Weights of a small transformer language model.
Size: 15 layers, 2 heads of 128, MLP 2048 tanh GELU, vocabulary 1024, 20M parameters.
Architecture: rotary positions, biases.
Training: a variant of Adam for these matrices, 357M tokens, 10898 steps.
Each number is 500 + 40 x the weight over its row's rms, rounded and kept within 0 to 999. Layers, rows and columns count from 0. Numbers have three digits each. The size before them is the row's rms in percent of the matrix's.

# down: layer 9 MLP down (transposed), 2048x256, rms 0.0547, rows 1934-2033, columns 192-255
# up: layer 9 MLP up, 2048x256, rms 0.0546, rows 1935-2034, columns 192-255
down1934 094:457488469555489466485487502463393496486553465486569523459447546505446522549455519515449567490485502475490531466472480471480465535517515554508484491527545559484481530525503465537493493496509512
up1935 105:521457487508501472522480495534415476458517457507500555404452539505467534475491460571519502509503515477539510537505446523458471459418523545420575448486456436523521464586482461534497522559549527
down1935 109:554515477551514552503554514509509579461507518505516529439535532517516528479527484472460489473503470546451418503569506492555510483550464549526469520471486484495524501527496501526532538528466560
up1936 102:485450489499470540449489544510451496512544546553464446436436545439447505512499481541535539501549495505476454506486478468517497512411533480437499485466483452565502514508571471497454559548493451
down1936 107:490506437505473503499488550457536602535519436490514487510478453468474548459506506502576518510542487507534533614462547484522432505492613501519498519539497510526520543534409494426476460503515498
up1937 108:489489491566455438519612496491445550463529597508482518472494525552511471430509534521473497523436482507581497482496517510518493485475462463513497506458452488451530495515569413479445465472464548
down1937 102:400467538471479506479509502556523500497552486451552491502529550467516514478549538470512546505490497517465513480485454499499477518492506535457478492483561473431577508465467555488518453516508464
up1938 096:456495528573498525504456455516513493408456508551493507571548487485535574527508486510487529442506536520557521545499476503555514532434506550504515504478509537471541428500452496482523540440574469
down1938 091:528448571464540571547587520554539474450441530549492561547520547457521494531415557513492508489500531521483484515535533506487442499514467464531558548442525521499502430509519499495509477436572460
up1939 099:504480493593494560474477537507536469491535545609423478499531539546498518514514542522521442445490560452538528475492560444434500453488474460463505485480490409527480434425508404439528485479559485
down1939 093:473492552488504538461495456466436478414504507499501458530444447510502513574556503483458460539526482466505493447497567515542557537469550525518494514480523492486486493504529428497465565630488528
up1940 095:578440528539513431503524488516441485454518483475475520458457494501536475458539515503518523515538507543469466531498494563477514456484519542525443458415421466518499511523498463493531465489488507
down1940 092:507512474539478508459505520465526463529522424448513498441521528501517528528496529489531546492502461558488540454543540471543457560562503497495515461543574481494505524463449521448496545508495497
up1941 103:481426478525473451510457430517497450519427477537427542458432521547456574480461475561545512570477479533467480526520502544540481522486535545575525507389513480518516469415517537471545479530570493
down1941 095:572448542483480582511502570511488561505582498551526498541534590461449459518505543463470495515552464558412534442511513453539520494461403499464466470480432505443425538478489496485494513476500517
up1942 099:504531518498542509496542509469502471574493549500475590478536513477464470430516481459439472506552561484465493523410488554528498475563480472524569482464493476501551464501509524469559499524504469
down1942 098:529423409472525506490566480506522572556551516521503527547502456495521446547449550473480519480450453568528523449551540396577580539477459474527460511543495461502509521509549439535453475469484528
up1943 097:447502476521534554457507414514522500464507519550523474463481616548493459470467491508571510502494512562608532484546463424518416509550512506476615502431480511508502525513530532489444512486557483
down1943 090:528489526458465492517463575578572471478465478516443460563512504469498509528478509440506616546546485479516517481506510434477529483578517489533478519469504442469467482580476522555525529488504512
up1944 102:555516506544484525467501514518496458465575437468533535460524459479507430430497518467525479562501453480497520537497563410514443500487472460485424409499515527526512531566504513492616619588523435
down1944 099:477536547490471547476543480585534492534503483428510488498551466474478495503502476440494556539508497514464464509498435467518475581474573502499546535488518545522415550509498494479464518442492461
up1945 105:461520537526523504462560476544482501469499551527503495441505519519474538493472479453469453470470505456506485529453483504501489518468455571567459500475417526480533534495496528582576472561490505
down1945 104:420429444459480518533539442537513531463485503575446467447509507471470480498488516487528477542498453444510471496385503553469543479554497508517506556497465519473413485500482434433460471504573447
up1946 100:523490456470563513457435499566502491491517493505424542470471521473561543409444498540507531497501533534542518517534482529527464531495517474465542478479456580531475480503471484493402444511580513
down1946 104:499468502477524495537516537598453479458615469506504532504480466491548519502551485514525538517494515509472526470515504453469455568499515505505488444480508458506496542579447576493518570533522529
up1947 098:459448486419492521499430514439469539529497469527503541523488498561496454463489467510498609556459476521470496533498519553501528495492471486491500473461524475546553486492494462498446442504533532
down1947 095:480440536548591480484478508547480492456510495485540489531512528525477510518564479441422506488513448464494460510444474475468469507504479425460534475502523608467488540635464549484511459453582478
up1948 106:519508504515546531519533454427475479430449472483549459503488431548460464495544528486541494572513561491476534500468505449476522516540527540548501502526493463477557544526443461469552531500487543
down1948 111:492480478480538483471389492525482435532493509473573505481477452575499500545515528485575510488529470542496500473515510486439527465484540489498453471505546580456590493484482543437498495432572534
up1949 111:501553491514492512563474527509476440499508451475483544553534550472493486503528513569542491481527500498508533454526571474470447467503491443492516494484462478576481429469519506549491518484533454
down1949 121:462474502463476523566408514521490560443500480498545504529456471507458495575506517536540510418518475591466521484479488519542480497535409530480499541488498493428541480471514483466571527544523501
up1950 106:485489499542469463482472454526477453518454475523483528442562517437505529489485599453487559487633535445516549504453471525508528502473421490472523442519518523475522576535559559528550481489466531
down1950 107:434444491586478484491587550485475499533551462527528494531538498467535534519529500494519507404423525450463510481524569509454512454512510469479530505577453518452555476540501470496490512538531473
up1951 105:483496496485517507514545533545499474549534519523493447433521588514582461396449438527540402525493545566550507477452445470504523533484560533482538497530431472556488382432493506514459534517504476
down1951 098:451490523456456521435510580480504457494527469531470488537501581469566462550464580466478528452484529462524435561483473515438482481505523494501540535464501481461529514509534395453499508518445547
up1952 097:493495493487502486538484535480488553467461533550508529544485513510462538426469474490501449434531544486597483524489530389426586450506522545589543486444475561501528511458524423479457545455557493
down1952 093:465526510496579549506430442523513481520470537442455486519465484482494515518482500529482505455504447493460533528486545500486530449459502466500522508506464484440441531575495566516502495413537528
up1953 100:537539479453479543549482559473483478476514502460512513491471501514461478489488461565597511454522493479488473486556435466570452548548506466487581489528490415451525487482517472491431472452524484
down1953 103:458527475472499513441494526570493528436466466534458509567446529515503529541425442484436490529426481526577533444511506473435493468508520479448493527504484522545459516514453507519487543489535482
up1954 101:592491504473498499485519481584522505522618434551494552476537477504424528424546466541480502588433588454514549458469499480429546495520523457521486424503421442545500537559529539471465449472488511
down1954 106:497539544422526572515552607448461500527488489504512470560488482447501587491496512501529463451456567439524601471519494503522536539544471491517479514498454482556499508573528511486529425454505488
up1955 102:437486393535561516495607522495455505464572474475508495457459448556463461491464501505565541481523499470515500469545536522467498401470463468516470550497516523526483465500518471460479498524535501
down1955 106:541505533521540500567491513494530439497538468510483456493482506473493565514508506459523529406428541511485493573538474484550428400545517490522406517484523533497497487506587458445495472572444464
up1956 097:510498539510520475558440455574550461458547532596530497474563486498457519555490448520355580448576491481490531403505498498468520511455495583444465507520461568524468497545513545368541502474595535
down1956 093:526569487576507522445535490599476433502492522502582430585518521516476457495503517517507503494447530494530509494494475487470494453486467510460440558546473523529544471523448514496472424485532523
up1957 086:508441442528505488525525510533499516416513631452491507391481511505479494461513550489461493496480414491495553511524490482549513482486501527500445519504515493465445447437506472528531507433613492
down1957 085:437492569507514508428529445447479473467499482520493492551506503545454529531482549508460467488488517532533542439460528520509517530562571464535508568462485485495535461443494529502473534474465473
up1958 095:509509486487514549495483498555459475508527474485484542494483471498584507478523510545489512475502407505479582545548526491454507545477491465535509470454475488547495527427463428487469480458527506
down1958 097:518537572526551470464469474461529522518487543501447427509533537499412477517558463501529472464443583449487544513464434513533524503497519566476437517562495449521535557507506508497476470500422530
up1959 106:550546437559461508515510414463405453518489480443468471507402510486474483519445530602466427470484479501575498446495553500504521498458619572560505494477492440524470455511485460508565487534507377
down1959 106:525528509418559505484521571476543461562575425501512505536511528485435551456512478454500463472484492434569546445569497455580510525463410394537449479506503525530513483556508426479462489538503481
up1960 106:497455506430536510569473488531450491519497485407465568460493508483491490527492520509571426526459499477573508522456508497516465394521458524471571519452496475587571408477530544482490538515539438
down1960 111:443430495543501433512572512607520478506416508532560472500520498476485463462557484536464477547500496514530434449413503506506475478518468506484508556542469521507450489494520481464524497509567469
up1961 104:490504506517483469515541444524508455521582437533517489441524510513467522422463498557536492507520468446527473498558500485526492486586455526538519498542490495560504438510447413470540541505505512
down1961 106:478539479509506450472447481533489532521545504444515522574533499458500573509456554552436540518471599460505471532497565474495519445496480470513588464511493458499522480536482449521474624486481440
up1962 101:474514480497529494476477450540487491453473457496463507464471576560502572565490432478490495470493430480474502509551428543509455400560515459487482554449481458534530414519480496491509532444555489
down1962 095:474558517455502527584544477579467483497481537545557523489487558454489500520524538415507458498524538504528507435537469493529505522564454574482490542435522525485448477496458515456520492577445496
up1963 103:455469572433441514510510461499503513480539504493494456450473404505437537503483480538480482417491496447496469587479506501544549480500498551533453484473533422551511418518480516502485507560476473
down1963 099:544514482554502525456478509568439433488466528549517516535525540503505517514484502562471468593516465531491464570530462548443558465483474528493428481505529541550536450514522502438537532485491548
up1964 100:547391516507471445567489452502506357424468382453487535554518498477439557467507512504518481534515555471477590467522517524481409446535506500544490482524525460449533491463467569485523478463526464
down1964 091:420536452420532476508527437465547552457441521523505540581498463489508495536466441458476447499476527564499511484539519503556469461506495413473541450464488578482539450498476471506523509480611552
up1965 096:470507497559472485478468510469472414467558451532450538464504527540510521523480564547468481551477485528427516511472468481445537550484512477457540421432471417526503452519486467464494484520536511
down1965 099:588557478500481536477410532566549630504475505461561515523532437553486517483532462492559571459493539476423520516500503482500478474479418476481514510453516414507541504502441471487549507470485505
up1966 098:541499484526481452496529521528519377501569575464430530509543584434466498509530456513508477458443505507524504616507437397447489487540533450595470449468405492491597482519447479533544473530478460
down1966 091:489556542496550479573496501449455575516458414523504574429448472517458495405563473469465535479565537453481463491476513489487472479559468473494481567441474471492470437499549485486439532513495486
up1967 094:508539609501432501489481468483548467540508536510474458465496491525443539469465521509475503576497560521524507521460482518449435484457500413544519479472511423517511467473513525444467511508501534
down1967 088:427501441495484439547555533560459507482517526414485503514574516479512464471538442499564534451459492452412446496465455500549531449498484512529527490476615432458456536508528520497493526450461448
up1968 108:495493448485510457505535519466458444570464505510531505466523518477412520469415450448534471509471494510500468481513457439507461403450533521455539522447560530534485486512547567481479542544519494
down1968 112:472449544479501532561495493510504488438501496532542545407506463567502437480501603478463538539454471540550529514524549524443472503462574441524511514481462479418479523438548427429476453505460384
up1969 102:441458479550453568560533508503432506447437466430454539454418458545551498483493448591461503509480420518530482458546517438462528533493503558527489441546488515503455483569525467474506526484469545
down1969 096:548473425441549488477520410477485529553540506543464451460496516550467494527501444496545469516484528479490466597402567541465515475511433450522504477441422519519491508567511558566490466543479503
up1970 105:497520468458474450488442514440417532429511514487505576509430502495450491462514546517504553456533563540538509493486508481475514506506563515459555524455409415448536529515550503522505553506531551
down1970 104:556512486555484547487518437458557450533482487544505422504501525459586517535514436557435508495476515482481478515574570503548486472539444474572544526465583547508481488495480511527476414498455495
up1971 094:592523532538465458571530550450544502499474498509534507465526560512503559499568445488500529514534521442519507524501568501498498489514551499484545432429503505492518503520472455434529543485489499
down1971 095:433526514505516578535455515553504565505543479417516497500465506409559508427452438530503489538460404478545540587510483499536500533446531500465505512527470557533496483522483451388443550500392505
up1972 097:544447529472516501504494443527504488467453433483439487482562471464528464466533527502553461495496482494462536564493487577510507448556546525493531547449512468583456492474484526500497431520584529
down1972 093:485431523576529549505483453534522445468538519533521431486422564453515480511517446556512512457459500619504542523461528452500491469477477500510551462513478503424442498530434464494507518488521500
up1973 100:504478543495517518493472506462499461513455533559536519504448514554566450460553445479471428563444489549462522494515535534470441484493461437523466462461550463553528495456461477511478530542464536
down1973 107:510505576570437528601487518502471511457561576437539474507536498538562537506486491564606475466504561520537462516530468487536511545526543496511547408454420495520510403478486530504510498506469495
up1974 103:468468495550522494516505462505473504493478486495489489462485502534564484515478515487504403494481525503469502497498435518468510533582492537535483502463508407551501443436486542483564576495501484
down1974 104:519533517571426447533471504528537488479536416493475511537464491492481485530496551494544557535520521446457521545504519513461575481514475484474515572548540491485601498541463493545483578573480454
up1975 100:458503410525512527535569588484478419489514566464505485465576525507539523510479534547558560522494576506476493582515511496499510363458543496476442480496525432538468462508485536491525526529500476
down1975 096:554491521489513496459442434540499520546481428534556533441463588469488432509497514488512423432514511494469483517541511485548472511582544501507542491476548531561489470527485504472453515442489550
up1976 097:469478451506534467470438555522499461429493455556502456477458476468516544512465458531607486549525508513538459544462457515446529583470500533515525338495487467511551502500493488473399460506546501
down1976 104:541516478520525550531518514520492441497487415480517546479495498604547484486593488432401552445508557483487541462460477509536476538529538473503494559538565547483487546481500512493496547469476490
up1977 104:462449486442539539534533517527501426499494618448486509517480493552439446443379494530497488533455506479559507527498471486524401566613498457470544519526488505529517477546500376505508452512506537
down1977 105:532460497476477482502506479529636531540479464506530472482477589527517521404496485409521576489479556526530488437576545542482559494451528549487577501467540520533517483394567486441508506468568402
up1978 100:417519513408540561489473432451467503510495493440519548475505521515447507507506572505515587464507610461514510538436454459527494447580496480539491388571391511517493489509528440537510478538513456
down1978 110:446579464540470496539471531579545462536512524551494482535506470512522445515486501504458518468406456461540471518460507470440527487539425536453536462474470512523516486489462512452468544497479525
up1979 107:497561559533487500558486528445531501542473496552460521477524484528477529542529453496557461502526551518553516480556595499514486402453461485490492473463505529549483508547487536458447573558456516
down1979 109:483529488495549439463509516543480484486546469492541476483470519500487523440470474539492526510549547507505461522422493522449531526493468549472485473472464543501501508529496475551535450479481437
up1980 098:511484564614424572438542510550481509471584486512427476499553506529456560467521489471513535557520429466478471441542504487509411537462519502496559517538460415434503561439484523475561485524511482
down1980 088:485491501498518475487517528451499533560426495576464444454514523522571407494462498464530504532546484532546451472512452492503528475502537492503508520508527510537510550505505430533529473527538510
up1981 104:569496557498498488551446500524448460539505544536491577482500502495499466499458522539480449471518488452491501504523519524460525463612453527501520500480531484503484475573483482493558531574532540
down1981 106:467507507483454437489451513496459570458535558455469548445551455550537511474457452462518549492534549538460508446550500483480486492475395525425489434588500481539510410496522473532513593454510411
up1982 099:535492530479478504509478505549509497487511430520463533533505482533474535534549549486556521513468490482491542507515487521503510473537535418592552504510527532489494477496513487468513502511487452
down1982 093:479519466502455545495511491544516525492534508534445452486455535526582465498450482580533526510567458540469524538572502427544522474620539497526509511547459496533497491469551454499469493533511458
up1983 102:537518512475524443448569480538433493511468542440438550491463522504513481480520547565442494469462437522581563511493519519476457452629486525497492523493462490484546531485448534467541554522575534
down1983 102:557460490530485560532470433475505474481517535533534519544541442461497515483517473427425524551584562456373525479503498510417500519510498516462491507397457530529477568500501472522471455505441507
up1984 105:513506566524425472533449503452452507480524506478512522494499485498458529430614485488463465535523560483577547500539532489515491510528523453478610468491434421480510482434487473391539532517523492
down1984 102:482553444447483528548549523523540501488534506482525457530506507482488527565492490479503535455477472502476458533495511477522553529461488462505450522558412483517450458543472427466513541544499525
up1985 106:544454546471510497586526524563502408487478487424435523528420551509530566437454469497484484469570506458568518542519521507468452461490465525423472457570484406507516509546483452462504463584540458
down1985 106:484510482553513544501540477495474454495492529543518434517504536446454503493530480498501417506532444570531492485447563483538492548523491452504524489467596498477484519528495467515507514535469494
up1986 093:569444494510474523396439512489505428550576540527496557465477473504504469499517566495443502438512522464486549496540462386526467485479571509525502514473482505487449489504489486541595493455578449
down1986 093:495531491505522466579525518457502561506468464527565554530441446440490512469487457448552514548488503589518478471485448423536508534481477453482555474488506387501474430507503517530510469558512499
up1987 102:529491480474498462479444511546537463568502490500517534502426528506496526573545537540538494499530492495468557531486413486489461535513547559534528518515495428566507554530542488454504560567435560
down1987 103:491513503459491491508638499533527498447585499478487531477502522514507527447514484513495509495502457522455568499501451518483480457460546537489548485406505556567506455545449499526495485473486439
up1988 102:453504469585566541544555509474536509478464531473540479496553577472452499482528490541516501550580505454532484509537482438521533466471461559461493455467460451541520472511535529569447515516460529
down1988 096:531547513463508508535424458461529469472486490517509483500506459453499545525524497494437541537549503513491474446487523444426460461543520429481492409491506538502457446564464526466485463474518528
up1989 094:531505492544517478535429517432503474429491548512527517556516589518518464515581536518497519495528504510476532519464498500458508476457486487472479486482536477502514484510533533472541530537518558
down1989 094:530507551474470514511452498491477498461424469506467475458481446500516521535514526491463474499489538461474498488538417523519525496518479495469496491591525549536455521517541449511505466578518566
up1990 095:465526551567557496468531488504491513437472526526491548474486548503499378412480587486482470545509519525541546458520544445463537453492536496516599488543495567464558477477521483487463518525446418
down1990 097:526526533517550505502523440502492497477457436467474527461532501536538511520464482524466442564477501457461480512485532564510577490446552495469449511405527510529440545502487526445496525460520502
up1991 100:572544475525431528451529498516466457382545505457514494512550475475545462441537587529489495526535475501545546464485541467494489437592561451525447433463521564462518530501540486488453538526473528
down1991 107:517465491503508551465480553461505512492502508474527506415453495496431417593473404488504515585474496545518423530471528409549462511512524552460552432491436544479504545470473510502453493435496551
up1992 102:512447496475394555516488490507512443476451520570479474522500479516479439475530523566492449570478543487496472472541478473553532540541528493529561513537549473584514537507464464544423597497457429
down1992 100:482495547501558439486510471531455504516556570445465442422432473507486502548493506526493606490525537544533478477548501474492472562550510495502501543505527438504519451471458488454456466479564501
up1993 107:474556448506497534535489537508507525509525520534540514408423438494476521408450527519441439477529533446476524511482507451513397497450444530546536469477448507485512469520552575426567489599561509
down1993 106:481484516539473519492502477504478502503462502459489497473437542517596543451434494587580503525497534456535507482432580514504527450475514477497484498463490544519499471519482521514589482545473488
up1994 097:512446490510533440464528504575498467525445503519469510481529490485509494467532556464541494539512541499504564580474528452469485532448461526474481441460480551555560533498563518496507418423502510
down1994 095:510494558458510600445531463444529440492461449489508405479528523526509542435528428504566444490481550566449379451442513486514525548512547477519452475548490543497406490507518511473430509479519446
up1995 091:566443505582478467492502497532576432507419443475524612542525580576543496470504512545528452560455507505424468483529458512485449508492548544557553492507520469521514459427466475438514471499476482
down1995 089:513558506475533493499448494553566540435478571590592481534532483484423513505461436539494545515555492478490478511489508499481522461543530429468461545472420539500422500510441498487553496496466506
up1996 099:465522499530443514556450543495473483509567468469454517515439456562437439524514470530451529497575451487501497565520573504531555484398460523457469471477601559505522442456467436458510461553487513
down1996 100:494487452522525519462517519483497487487525507441552475510550542552493518485577571514556469572522491518537463439476510527555498486401489489531463547479573490501546526525501504595443510540442530
up1997 101:532453515484468466510463529429530567489488509500444496460526496570499472475533480455442510571447544496487477568529530467472466527539515452538451438443485469577534591471463434470508524487384546
down1997 106:548528490504489561537488502513574473480468527399520551554521503503484536500541558538509428530582538521477499466490485428511570441531501596443530523458488521506522488488488534471442483551432458
up1998 099:473542560456599509501494467473491510533506550534520500500479510488543464535526554424519516553519531457486502558518475444504485460491461455568471534478519487527483551523542533430520545472460505
down1998 095:570462558484489558434470486498558536514494472486470491449510543511450557475550535548463433494530487493455559526511477550545535550549574487498483508541482541515501433517449518485427507609496517
up1999 101:471486461437464536449541543515480459491513425534549469495568508449467526506569555563514482569492511515541521499539465458458476441501383544501481442528477455469529418473477484527458403543540478
down1999 103:499523534514530514422593501509546473482505488516497508522548527548546513549519510465558521521515517564450533496523564550504448468484525413485494464486450384542478557482544565422541525472558458
up2000 092:444431537543472491463441498531569529528528548582550471551542538585515485512551457528550524457542515529484538527501502486520528527519534554524482498503497505426566511498493476473527514501472501
down2000 090:508523461452534505598554475474427438522493547479520504494514511500498516474485540461464456537496480509477519381462499541558445478474518451519510531505451465525496543526492485521511489424597453
up2001 091:430498501506484495473508540428445480426530418480562522486468539505472532492496541535499472518470447542506471461545471447411416518591509463449495549471473554519468538542477544507477519492500494
down2001 086:484562530487517482523589412595445497527406538431520486568544447597524480497483487528488501483512485473549525523508499514483534410491466514560481469510556514457532542553421454514475501473504526
up2002 103:477543506476533598549498457418471523514505512545485533526495492462493514537444435513503592519504520446514496530551491471416566500529530525489469485522454486512522503443529543443442439536529529
down2002 110:497486513525521420497488510446439541466479519486418469578494493542580460514492534477471525589558482543505539509491492565466481497537505568492491484553532527401533569482492604491498551515456497
up2003 098:469490550526498448440445469492520454490439454431477502530534520522453503439579451486498509568508474456536506494536486557514539444494409414562447533496484546522486528557513536516449533556567527
down2003 101:552528527484510452552539497493487507497530506511528483490399500578519478565489467523415514462440564505574477490535465498505558462530557472505447494451590451559457496429454532534528556428467604
up2004 096:538468470458506493570456501514495533538583536464506505473448542492428516461474496530460515491506432579455506489512549430461498569494552521536480573518495498522470508517477455475432501515542466
down2004 098:485516488475540484436463479548474560495526447453505516525439485541523499474446553471442430430572579487559500508549472455468464454455492479506544516496475449567461439519519520511555524443469395
up2005 103:516491558521607497480502490523507481534554533492437458496523462437460462467463540535497503452491522477531542537496503385449554447502462512543541468543478476489502482470543481514492553525461555
down2005 096:478458444508450518517536511478509577543494456520511458505455463536529448465497427520485467562511509472498440374486467560515521510499472511423472464520549507473501517518567471453461468451478503
up2006 103:538491476468485538498516575429494445452529515528456459486524434511476471515454582486586537468497454524583491530412421523492529532540479491487494442502494526535447497461510455512532506562507545
down2006 105:457483492492510437472436503484477495471528487481427576500562535486564506486497532510521484534569497560450515505533514507450464438519540553499500469447501502502508492476494489521491452458541479
up2007 097:607494472469576514467443442517488472538486406444514509423469509468532524525551457553474509544477403531488501486589460461456481483510461535495497447527409508521514520518542511539501517551583464
down2007 094:517518528505459519565572529492485477422458542501464485585458500490398461544501510422520512500455634473533520465509516487559479486452578523478479525436491499550579448480508539486511499479455559
up2008 102:508433448490560551531485511429481553453447427493461520454519524448541515498561537482510529510574469514566528537525545489428488549508522538465526448496502427570580502493463435494517527537474516
down2008 102:505539511523511437506482446515478431523557490525532523565537474462472431480451484500540500500441466524484491482480512517487518444486470495483445546588503475497488525470564504588512394495495514
up2009 104:493525481532566433539506543513525503546520560529491498487497463460465539492461446456501504484497537513494535480516553457531517555518485516505497534516466529541516514512467363413523432544525435
down2009 106:495411492546463469493539467452486534478520505445450477479478432520527467593530468508543507484514475509522491529507550585528519461539545545492514484511498441507437480510516533536542502484462534
up2010 096:478513556555465496572559453457511509402508525560429500465518569540518470479530518501453420515408516534508531499493560541400508478503501537525551496473518503473500440557515456454504442468528487
down2010 096:525509509473495487478449564456440416538410498516518462559492456513478573541465501501491567443599428482441471537514521515572488462544560463527562493452499486488523491505512511502531512577468506
up2011 103:523499485483502453499449514522487459583514522442501513488532551539441523515469535547521460477534491484579543436522479549481472475478526468539492511495502488566548419476456491492475492443503479
down2011 103:459496527596450489553461477444491518470572505529521476484571557540563515501513443497505489520473536541487503503499508431517506494526467504426509432429494482511495484505413545563526483559508529
up2012 100:619471490495473504545476577513486503452501570527484487528463499502479485476499463501465485514500505479505499467457493549488511536474471537558501403427509533552505470531465536522463462560532536
down2012 095:478523492520501500519464536541505515561493500446560625486510541564505538543566482471488482450458486528483505519504508399526499452473546481411456617548509521484499534477527534509523442440455484
up2013 092:512516464511466542536436519548457513442485564479562464494477544497522447526482497541573595447502495492449456522517557533472525486482480489497475516518550549501461587456458538493545547526525456
down2013 089:508561469511487516571414466451488504522510465535497550457527545493478533509529522510483381523519465476559497457504431399445450478492569518512550445524448490493524444570546591534479463507463516
up2014 106:412501544428530473480507472447488514446482450548472477502443496500502494511487478534547521510508503524543480536441512498505548534484519458558494384448529502580500533525516512560499539498562532
down2014 113:548475576489523575510516496430485515540494468476502441455471504520480495460554520512477547471459504510532556495550457476495481441394536463525488518583566487471482511574512540611544462487500474
up2015 092:513501475476447515493495530543523501514481403546590446530527582524451478494542496510462454471549531517515516422531485501499425463507545479547466490426516476504517555514469532421503627464517512
down2015 088:509507527442460519500394477442535493481489528481438478516516451536500505463450479453531473575544486438509457611461553512436515462528386619505545416475437522520480460472488453553498450421485492
up2016 104:529467512457525439459383548562467470508558444529478547492505495601486472481460547534492551494552501501492468483491510479534490522471511514520542413437443457535606485452492527483425431540512463
down2016 108:424473457448474489523522485438495502508524423499519517448519497523533580498466487495534555545441522509574462554526487481536459468562525509415526439508479469458507483496480484506543428507498519
up2017 102:528431505458406450538524498502503455498546500445499516468498488595528505492476521506435480481443485499560558486554572486516513495541535497487485361434486514523548520498428481456501537534489549
down2017 119:474531481571603541447549484493540415530498451421542572577476530532506514483562515510524503523533489485431542561607502434460542516469446490514446455470440492525519459487475534545489487571473494
up2018 096:465511577520467477523564486492474535488485445506462471583487502487496517547475475505450494501472539548614507522497505493429477566485489471518475473476494526560494484552492535463436522525492433
down2018 090:511534458511566496528517522462498480505472481508529466449506439483492501463558391531493539464551448540491468452478520435610461491494562437503472457510562531529478517492450478516541498452553493
up2019 105:551496498489496536524469544544475505474513477543551426450556471604505563481484507535516495471482480436482474584437493472492500507534515535504493503546525447500577448506534463481547511437442437
down2019 113:448520474492494485490463558559509536513520489451507513478529503534494453558509555473510544562563475529443450514502491557502494496574559551519512529472474527451524550527543547531491572520571516
up2020 098:492479546555471498501526414525565499536479535446447508438482500483579493486447460582532421503500528403498527567483524516500509445515436490482489530475494513499565449481546504461491459455502452
down2020 099:555489496446469486549506461547464523511464482517519613506535558530476483508586514471516504517463521537502506432506415523488489448446596381452470517472505485514474469552498512474487521525449467
up2021 101:507496457602536463533597499485490516554474511577499490474464520471463465469528513509483458558493436420489551508462515421565522543482478509471492520485468485508398470531523490418459481506505478
down2021 101:443533481470491458482528496496474561441421504494486544538564491517473521538499470466484485508482519494492504549517451572446453530527541525483519472490468521434518503518513587461400514492491457
up2022 109:472489487450495441452521569491459479487550493504491505469559478500522535570518464494525470538450526547524558497461499544515408481527460519526532520479458447523567463496428454508589508521517487
down2022 111:518476498484469508544446493557493487507501491556508542498457514550444499409534454583523542371498467436486444540495474599510534522468573511528598543467536493487481441550555478508504520511519469
up2023 099:427506528518474605573484542498523530542534499515560556489432481454460531447540563453469499626553454534513535552485540523474492457548479483446521482503552431513517489469530424488555445503533534
down2023 095:499543506478462414471508536499495512416472516510436504461492542488499486480441523549486496509400466463477456428489558499455605510489496440449541480480554477535511552493460505621460483467455485
up2024 105:527489472483489566488558463508527450475491473462477505470428523495493460465487478458544546456543509515518534496559536515574553439498478446510506478484469505582557494500504444503485473494535536
down2024 114:551535499469472481542473460447512466484539537502511456468495501528428586549473518510462487526458531570492473499507468442497530457440464566531474445498519453540573396498548482564433501514447454
up2025 094:587545503461418533448490449520496485533538465544452538518518519457452461528543571557511545473515498458565570545539480514460538516570480432521458494500396462509454437467437438563565463512448506
down2025 091:474530488579543586519469555571484501480457482543594485497522435481560468497497445474535455538522483558403469487457564421583484510525486494473544535554550478507495538591585508468522560496586555
up2026 100:536521467516504487417502510489561487503545488558520565502462489482469489473557516503507501470525534514518540453501403451468537468558573502439524451474580526551523483386471507500553461451551508
down2026 105:465528461518466499493514514487480528543554464482524593489560439459484570543522465544532534521549498446516475399538490520501468524421468423546486541509478521559465565527475543469473526510516488
up2027 105:563516540555506537518484527553484452514489516475522593363443547491487519469486442488496430495530465428478522437465525515562530525487497565483481454455422495478514445567512507474497496411561457
down2027 102:440499442548481442469498529587475526522506543439466546421512470521484502478497529517528486409501465516519470412458498533464538501506512473481532513514517508505486557492499504483441533523522540
up2028 093:446581516515515525391494467466480521484474449486499457452457540510496452525483584570462484496554559476535459485563546450518469500515529460437513486507535475523552470547519472573525506542531414
down2028 091:538552526514490462563504541558521482560479556542513521505497482513548568421511461416456570547416525521508563518508474503533538479563435574508516502495524557539524466437437552463528513514502501
up2029 101:515566513523496475444449515472418550475575560481516551503548488480505579512520619561507486486471447554536513517524511525469467519516519434469474458466462502572487506495437450466454436553570501
down2029 097:411473491543474417452497483419537519605530473488457507474479505619486558531395535489467500512557571527437472443497471469513479502537520488495539521591504494499468456482505515582494464444475481
up2030 098:416431491506523478498530481569524494508426430559529603474530476577562495497505502477537511497511453497498557495509455420454430540513536489529428494458541566497495492492502486448528422531499433
down2030 088:490509479489479464456556543546460561492482461499471455502529474403478515527526448509457462536524554560502520500475424544514525464470531479473555414519441452536496470510461487525478499486542475
up2031 090:473527434433536575526417565597572555536464463531484553505553546514511533516541488518580508455512526573451501495493497500527516507458517393460511522520498530495542536539549522469527499462505502
down2031 092:501543527564471466523527491422378470461553500476432476489469505562531507491536509482485484575469469474555484526480575499474438560491480496506436474479524512520570525516453526502526517488522487
up2032 097:488561571505475526579492469489565445569540445514472423479489472603477464495548464576536509490467468513582496424522484495489442445472483478516501464545507526527485469495484478503428540461570492
down2032 095:531502500426397519437488493525486543482486526454493486507480546526533461512516490484468439544542446510463456447489430474534513424439517555535462553418569439397477466504495511498442442492493546
up2033 098:526496467458507553515494473467558434463569514514406519553511587475446452435506502573463398517532526507565631532424485469466640500529455483531438417499520432564536466422487470489541494499444482
down2033 094:494565536531496527521558487512443491492512495527542582490509504603553501493480397496466563484457518543536414476510479523508475473494568462449539458505574529593409534516506513441476502523510510
up2034 094:477522516564415535457524489507511435535509488540524470536527534466467523473468543487464569475504467465482453567550574437460459548489511482535505511454472451472439489498537456460479537550456478